config.toml
num_hidden_layers = 12
hidden_size = 128
num_attention_heads = 4
num_key_value_heads = 2
head_dim = 32
intermediate_size = 320
vocab_size = 8192
hidden_act = "swiglu"
norm = "rmsnorm"
norm_place = "pre"
norm_eps = 1e-05
positions = "rope"
rope_theta = 10000.0
rope_fraction = 1.0
qk_norm = true
attn_scale = 0.177
bias = "none"
tie_word_embeddings = false
parallel_block = false
init = "uniform"
init_std_qkv = 0.0419
init_std_o = 0.0
init_std_up = 0.0419
init_std_down = 0.0
optimizer = "adamw"
learning_rate = 0.00357
beta1 = 0.9
beta2 = 0.99
weight_decay = 0.033
lr_head = 0.00582
warmup_steps = 305
schedule = "wsd"
decay_fraction = 0.572
decay_shape = "linear"
final_lr_fraction = 0.05
batch_tokens = 8192
max_seq_len = 1024
doc_mask = true
train_tokens = 92240000
max_steps = 11260
dataset = "wikipedia_en"
Each number is 128 + 24 x the weight over its row's rms, rounded and kept within 0 to 255. Layers, rows and columns count from 0. The size above them is the row's rms in percent of the matrix's.

# layer 5 MLP up, 320x128, rms 0.191, rows 207-215, columns 0-127
size [ 87  91 101 102 100 106 115 100  93]
[[161 158  97 128 127  93 121  69 147 130 113  99 155  88 137  93 135 114 132 129  78  97  95 145 144 150 128 129  93 112 121 149 137 149 145  98 156 141 144 102  97 117 145 120 146 170 161  93 128 112 123 134 119 125 109 138 149 129  72 136 115 111 125 150  98 124 110 127 159 182 105 132 127 144  86 138 169 119 139 128 144 142 111 147 122 132 109 173 173 154 133  96  85 125 190 151 128 148 108 124 164  89 162 111 113 158 145 105 127 130 132 141 146 106 180 143 119 132 132 147 106  87 131 149 123 115 154 112]
 [148 153  95 151 135  64 155 133 119 137 135 143 163  93 135  82 154 134 134 112 159 156 145  98 128 133 122 135 128 126 164 146 160 103 101 149 157 116 149 138 100 111 113 125 117 125 106 105 144 114 151  95 153 165 121 117 125  90 135 122 115 154 151  98 114 128 110 143 141 164 167 160 101 128 151  69  97 144 136 148 106 126 133 152 131 122 149 108 106 148 133 116 167 105 123 107 135 154  87 154 105 137 177 109 135 109 127 166 136  97 129 145 146 101 120 113 131 178 120 132  78 166  90 149 130 156 183 156]
 [117 137  81 163  94 114 159 140 138 140  96  96 125 143 145 122 120 119 156 118 129 159 144 138 151  71 106 159 101  89 133 118  78 106 106 136  98 125 106 132 152 148 151 143 125 173 149 131 178 107 137 102 193 152 134 117 125 149 125 101 159 159 141 142 168 123 127 123 137 143 151 149 114 141 112 112 146 124 155 141 106 141 119 125 137 131 141 103 133 128 148 115 130 122 138 115 124  78 142 132 118 111 155 118  94  77 162 176  86 176 161 105 151 132 124 106 118  89 164 167 110  97 129 112 134 154  91 123]
 [133 145 120 162 131  94 139 112 131 132 115 172 173 122 128 127 112 102 114 134 144 118 135  90 127 148 110 128 113 125 152 119 137  41  74  78 156 147 126  94 121 160 123  76 129 114 127 137 103 135 127 144 149 109 104 137 124 131 150 154 130  79 124 158 146 118  82 152 148 143  71  98 120 140 171 156 178 142 125 127 134 118 111 146 143 103  98 142 132 137 121 158 108  70 130 141 139  94 136 158 155 130  78 121 125 136 157 120 158 119 123 103 112  78 136 126 125 122 100 110 132  87 127 118 146 125 141 128]
 [128 113 120  97 136 142 127 134 124  99 176 121 146 140 149 103 117 191 110 131 110 181 151 170 128 167 113 140 139 164 114 131 111 170  78 119 111 116 139 131  97 108  56 130 139 129 147 130 122 140 121 150 103 126 149 150 149  75 205 140  98 126 140 128 143 132  89 156 148 121 129 128 154 136  58 149 104  87 127 118 134 155 140 142 135 144 112 124 137 171 156 122 113 139 145 116 151 117 116 142 145 146 130 148 119 129 108 143  85 138 121 146 113 182 156 122 121 139 159 145 126  94 105 142 139 133 129 131]
 [149 139 131 129 105  90 131 133  93 237 103  75 105 150 101 122 147 129 124 123 126 140 131 116 133 134 120 107 132 128 167 152 126 129 127 117  89  88 132 118 104 123 129 144 134 104 143 105 132 138 115 133 123 118 152  97 118 160 109 158 104 152 188 102 148 153 178 124 165 140 137 138 109 127 105  89 135 113 107  78 137 121  90 127 137 149 157 154  83 115 121 132 140 150 112 126 108 127 130 142 132 130 115 113 132  86 156  86 118 150 142 123 123 159 140 123 111 179 154 108  77 143 172 136 126 140 136 109]
 [120 128 106 109  96 157 157 105 158 132  98 128 111  90 141  85 147 101 123 109 129 137 168 101 130 135 117 134 154 146 152 148 165 109 132 157 129 118 128 181 119 113  71 149 150 151 172 127 171 103 149 102 166 172 163 157 155 126 124 124 118 115 122 130 145 115 107 141 158 157 153 140 121 139 118  97 139 145 125 142 121 127 104 100 120 136 141  84 130 103 104 102 128 125 147 141 120 127  93  89 147 149 112 168 114 107 145 100 116 123 140 108 129 111 181 157  75 161 152 140 102 146  99  92  68 143 127 108]
 [118 120 104 104 120 122 162 130 108  95 164 144 112 110 170 172 141 151 123 144  83 129 127 133 185 115 124 123 168 131  93 136  99 131 136 107 100 107 117 159 117 136 122 167 131 138 173  90 117 147 162 135 138 104 110 111 157 102 113 126 155 100  95 112 124 103 127 120 112  90 154 118 120  82 154 138 179 116 151 115 138 166 158  95 144 116 140 117 110 128 154 134 106 141 114 128  72 135 113 105 137  88 168 154 182 126  95 142 133 175 133 119 165 162 104 128 146 138 138  78 118 127 128 131  94 126 131 145]
 [173 142  98 104 123 151 140 109 139 110 121 161 107  73 144  67 121 129  96 130 130  68 133 124 138  89 145  96  99 140 125 148 120 165 126 160 136 148 185 136 131 119 167 123 108 135 127 117 150 127  88 142 108 110 144 182 155 116  99 140 124 150 120 164 101 129 108 131 156 130 144 126 150 135 118 182 112 136 119 139 106 130 159  87 159  77 158 129 155 137 123 172 106 134 125 157 107 132 116 115 114 104 145 147 151 132  99 132 163 168 102 126 162 164 161 140 114 121 104 158  99 104 109 129 125 140 130 112]]
# layer 5 MLP down (transposed), 320x128, rms 0.19, rows 207-214, columns 0-127
size [ 91  93 102 105 100  98 113  98]
[[100 148  88 128 127 150 146 152 141 150 181 140 147 127 148 125 129 160 138 105 156 125 135 167 120 175  90  91 108 148 146 106 132 111 128 144 121 130 124 131  92  90 118 124 151 146 107 116 180 148  74  86 146 131 145 127 130 134  98 126  97 116  95 138 125 101  96  85 107 105 115 126  86 138 125 150  99 148 142 123 109 140 144 139 102 143 109 118 125 116 121 114  94 116 130  92 214 148 104 143 143  97 102 117 118 164 104 128 115 137 118 125 147 151 128 117 158 151 135 176 152 104 193 106 110 116 115 143]
 [ 90 121 147 136 135 125 136 115 103 150 134 120 132 158 111 153 143 147 136 127 146 103  97  97 140 130 110 130 108 140 103 126 120 100 109 146 173  97 106 170 145 108 111 143 148 109 114 131  88  81  52 121 109 150 133 109 131 131 148 109  85 144 123 136 146 157 134 100  84 176 115 147 130 109 128 134  95 155  71 143 159  89 169 164 100 123 129 132  94 113 138 132 134 122 126  97 111 142 141 137 124  91 114 165 108 119 148 149 124 114 133  69  85 151 117 134 114 119 166 175 132  88 122 163 139 137  98 128]
 [102 166 144 106 123 103 149 171 122 105 112 134 160 142 172  83 150 121 107 132 112  94 157 156 137 137  86  92 113 114 102  90 142 163  99 135 129 136 137 109 127 101  87  87 119 152 141 138 117 138 116 111 159 135 134 100 129 123 144 121 115  93  92 142 151 120 175 140 118 148 152 152 121 145 103 130  79 109 163 108 161  95 117 125  94 150 121 110 164 138 133 114  98 100 176 126 148 116 109 106 205 131 112 152 143 134 137 129 113 148 140 107 113 118 160 153 139 111 134 109  93 163 128 106 184 116 131 133]
 [144 129 118 180 181 153  75 178 165 186 120 100  93 129 139 160 145  93 161 102 105 103 100 111 131 165  94 169 142 129 170 118 117 150 137 116 129 131 118 132 136 118 136 161 126 117 134 147  89 155 167 146 118 133 144 106 135 136 147 157 103 120 128 101 150 107 139 127 132 120 151 132 126 158 160 133 123 135 122 134 112  87 118 105 128 168 133 113 147 140 137 126 109  59 136 144 136 110 192 153 134 145  99 167 122 101 140 111 103 118 125  78 165 100 153 129 124 142  95 131 124 108 116 132 129 135 128 105]
 [147 135 126 131 151 168 104 149 126 132 178 147 143 157 120 125 149 154 117 113  97 129 130 119 120 123 139 160 124 134 159 107 131 128  86 131 119 114 184 140 121 105 131 138 155 129 141 200 116  97 150 147 119 141 108 154  98 118 115 115 114 103 131 127 100 152 120 140 114 163 130 119 113 130  51 167 121 148 151 140  97  68 139 160  86 175 102 131 106 134 112 150 116 112 148 103 144 120 128 134 138  88 125 154 140 130 147 151 103 132 138 142 114 170 168 131 138 156 166 109 108  93  64 127 143 158 129 103]
 [129 162 116 134  65 144  85 143 143  65 128 129 129 124  96  99 159 180 124  71 163 138 145 106 128 183 125 157 124 116 194  93  95 181 151 110 147 149 119 126 125 148 126 118 168 119 166 140 120 101 112 108  82 103 125 116  96 140 125  98 112 131 105 120 161 128  89 129 119 125 151 107 132 139 130 129  92 136 130 121 143 140 113 142 158 123 134 116 133 129 113  95 146 128 101 125 120 110  96  75 126 126  75 114 125 112 120 132 124 119 191 143 121 114 147 114 135 138 113 157 126 137 117 146 106 131 130 140]
 [105 100 146 116 124  82 123 157 171 142 140 167 134 157 137 132 110 115 136 106 104 118 165  80 158 146 105 172 119 132  81 134 174 138 139 139 120 101  96 124 140 127 145 139 114  79 112 155 166 100 118 118 142 140 131 151 133 124 144 141 159 125 114 101  98 128 127 185 121  84  95  90 132 131 131  93  99 155 126 130 117 143 111 107 101 133  77 166 103 160 109 121 118 147 134 186 138 106 134 134 130 177 117  93 137 134 151  81 149 142 126 114 115 104 160 155 123 168 114 148  91 130 139 113 104 146 126 123]
 [183 125 127  89 139 179  99 141  77 113 135 102 134  98 126  99 133 123 130 115 132 134 147  99 132 117 181 152  98 141 133  81 103 162 125  73 108 175 146 142  80 122 115 120  87 150  96 159 128 119 137 125 138 126 117 148 109 159 156 141 108 141 110 176 131 142 154 143 137 138 114 108  67 111 125 129 113 109 127  93 167 110 149 134 161 118 125 147 132 150 152  96 124 111 157 102 116 133 138 141  84 133 119 103 110 125 128 128 122 135 133 147 166 150 116  92 135 169 129 150 149 146 157 142  95  96 151 166]]
# layer 5 MLP gate, 320x128, rms 0.194, rows 208-215, columns 0-127
size [ 90 103 105  96 114 110 104  94]
[[119 147 121 145 121 129 104 128 141 113 120 109 164  98 149 155 196 151 105 113 131 109 148  84 170 123  83 150  92 149 138 156 160 126 143 123 133  94 153 155 133  97  96  95 137 117 149 181 139  91 105 151  64 145 137 110 126 166  96 108 134 118 178 148 119 124 108 133 119 110 163 168 129 124 160 153  90 133 126 137 135  98 136 128 112  69 128 151 108 134 163 118 159 150 157 145 149 135 141 136 105 140 101  91 102 127 123 107 144 123 115  91 124 118 129 149 118 149 117 113 127 138 129 121 143 123  93 180]
 [132 164 113 134  79 150 167 142 133 145 110 145 145 131 117 147 115  75 139 102 133 128  97  98 111 126  93 141 158  85 132 148 114  93 141 142  87 105 102 153 160 161 121 142 146 113 119 107  97 155 121 116 142 133 115 121 111 133  87 163 163 155 167 106 104 160 113  89 140 103 139  91 168 105  93  91 140 159 139 123 145 137  74 105 114 110 103  97 123 154 103 107 160 148 118 127 126  82 111 114  99 139 113 115 110 113 132  99  52 142 137 123 131 158 118 117 131 134 148 144 136 123 123 109 139 135  98  88]
 [117 119 141 162  86 126 142 111 124 138 119 139 120 145 123 130 108  99 155 120 132 139 114  80  96 177 111 114 150 117 157 127 136 163  56 133 108 147  99 144 124 136 120 139 187  62 151 129 155 100 146 112 132  93  94 119 146 140 129 127 126 144 143 105 131 113 117 131 159 128 140 150 156 140 136 150 107 137  85 161 132 123 131 107 142 146 107 119  94 127 124 103 153 138 143 114  93 103 128 143 136 114 127 142 142 141 184 139 125 130 150 103  57 142 162 115 185 131 112  99 130 183  97 107 149 111 112 168]
 [ 76 113 160 138 121 154 152 156 103 150 132 115 116 176 148 164  98 140 157 129 115 137 111 149 168 138 125 153 129  91 146  99 147 132 129 109 113  85 148 153 131 126 101 123 153 136 111 154 166 147 145 112 157 106 111 111  75 166  84 126  81 143 169 170 110 126 140 141 173 113 117  88 151 111 130 143  99 152 132 135 140 144 121 122 119  96 158 134 128 140 145 108 126 159 118 121 122 159  97  96 143 146 106 127  88 110 110 137 122 130 151 126 121 164 176 101 149 129  78 121 147 118 100 105 126 109 176 163]
 [130 128 146 130 133 135 169 138 115 211 142 146 141  91 155 153  96 118 128 153 127 125 106 139  91  85 117 120 113 140 121 153 154  87 108 142 118 110 142 142 154 139 141 143 118 114 106 151 112 141 152  98 148  92  87 118 141 143 127 130 148 125 133 153 100 160 181 175 121  79 135 124 141  95 139 174 126 162 135 140 142 134 113  95 151  84 116 112 132 133 115 121 167 138 195 106 128 169 129 128 111 124 155 123 163 179 134 126 126 157 101  76 115 123 113 141 152 114 106 157 128 102 133 107 147 136 121 146]
 [145 145 143 101 137  96 129 135 145 167 163 128 119  99  98 134 107 127 136 137 131 106 173 148 112 154  82 154 142 124 150 162 133 130 142 152 137 139 140  86 116 105 146 129 166 108  95 148 147 140 122 105 147 188 114 146  83 158 127 157 124 103 155 140 101 126 110 122  97  98  99  92 178 161  84 149 152 148 142 146 119 122  91 120 138 153 112 130  91  71 105 125 138 121 131 173  97 120 124 128 134 107 116 110 119 161 207 111  97 131 161  88 122 122 115 125 144 102 123 150 133 115 122  90 125 125 132 134]
 [126 115 145 154 110 132 135 138 180 171 114 113 112 136 113 152 115 130 143 110  98 100 123 143 152 103 147 123 122  83 175 113 145 121 132 116 141  85 131 145 157 142 135 167 106 140 124  94  83 179 104 121 156 131 129  97 126 156 134 164 102 148 155 108  96 143  83 160 165 112 136 164  88 139 173  90 141 154 155  99 125 118 106  96 150 109 126 122 158 157 124 129 195 129 110 145  89 107 117 114 111 133 129 141 125  87 138 145 112  98 131 148 137 127 137 123 161 155 106 105 146 152 178 121 131 126 167 116]
 [114 105 118 122  91  98 148 179 139 131 136 142 118 142 122 110 160 128 107 157 123 162  88 147 106  86 154 128 125 184 123 125 126 159  96 130 131 176 130 105 160 129 123 105 147  69 126 177 119 111 117 121 143 145 150  91  90 124 136 153 158 117 115 143 123 141 144 161 103 116 150 126  90  97 133 112 161 123 113 130 152  81 137 123 118 140 133 129 125 110 119 125 174 152 165  87 124 145 122 126 128 162 167 150 114 170 156 101  84 145 132  83 135  98 161 158 151 119 124 130 120 142 181  90 126 108 132 131]]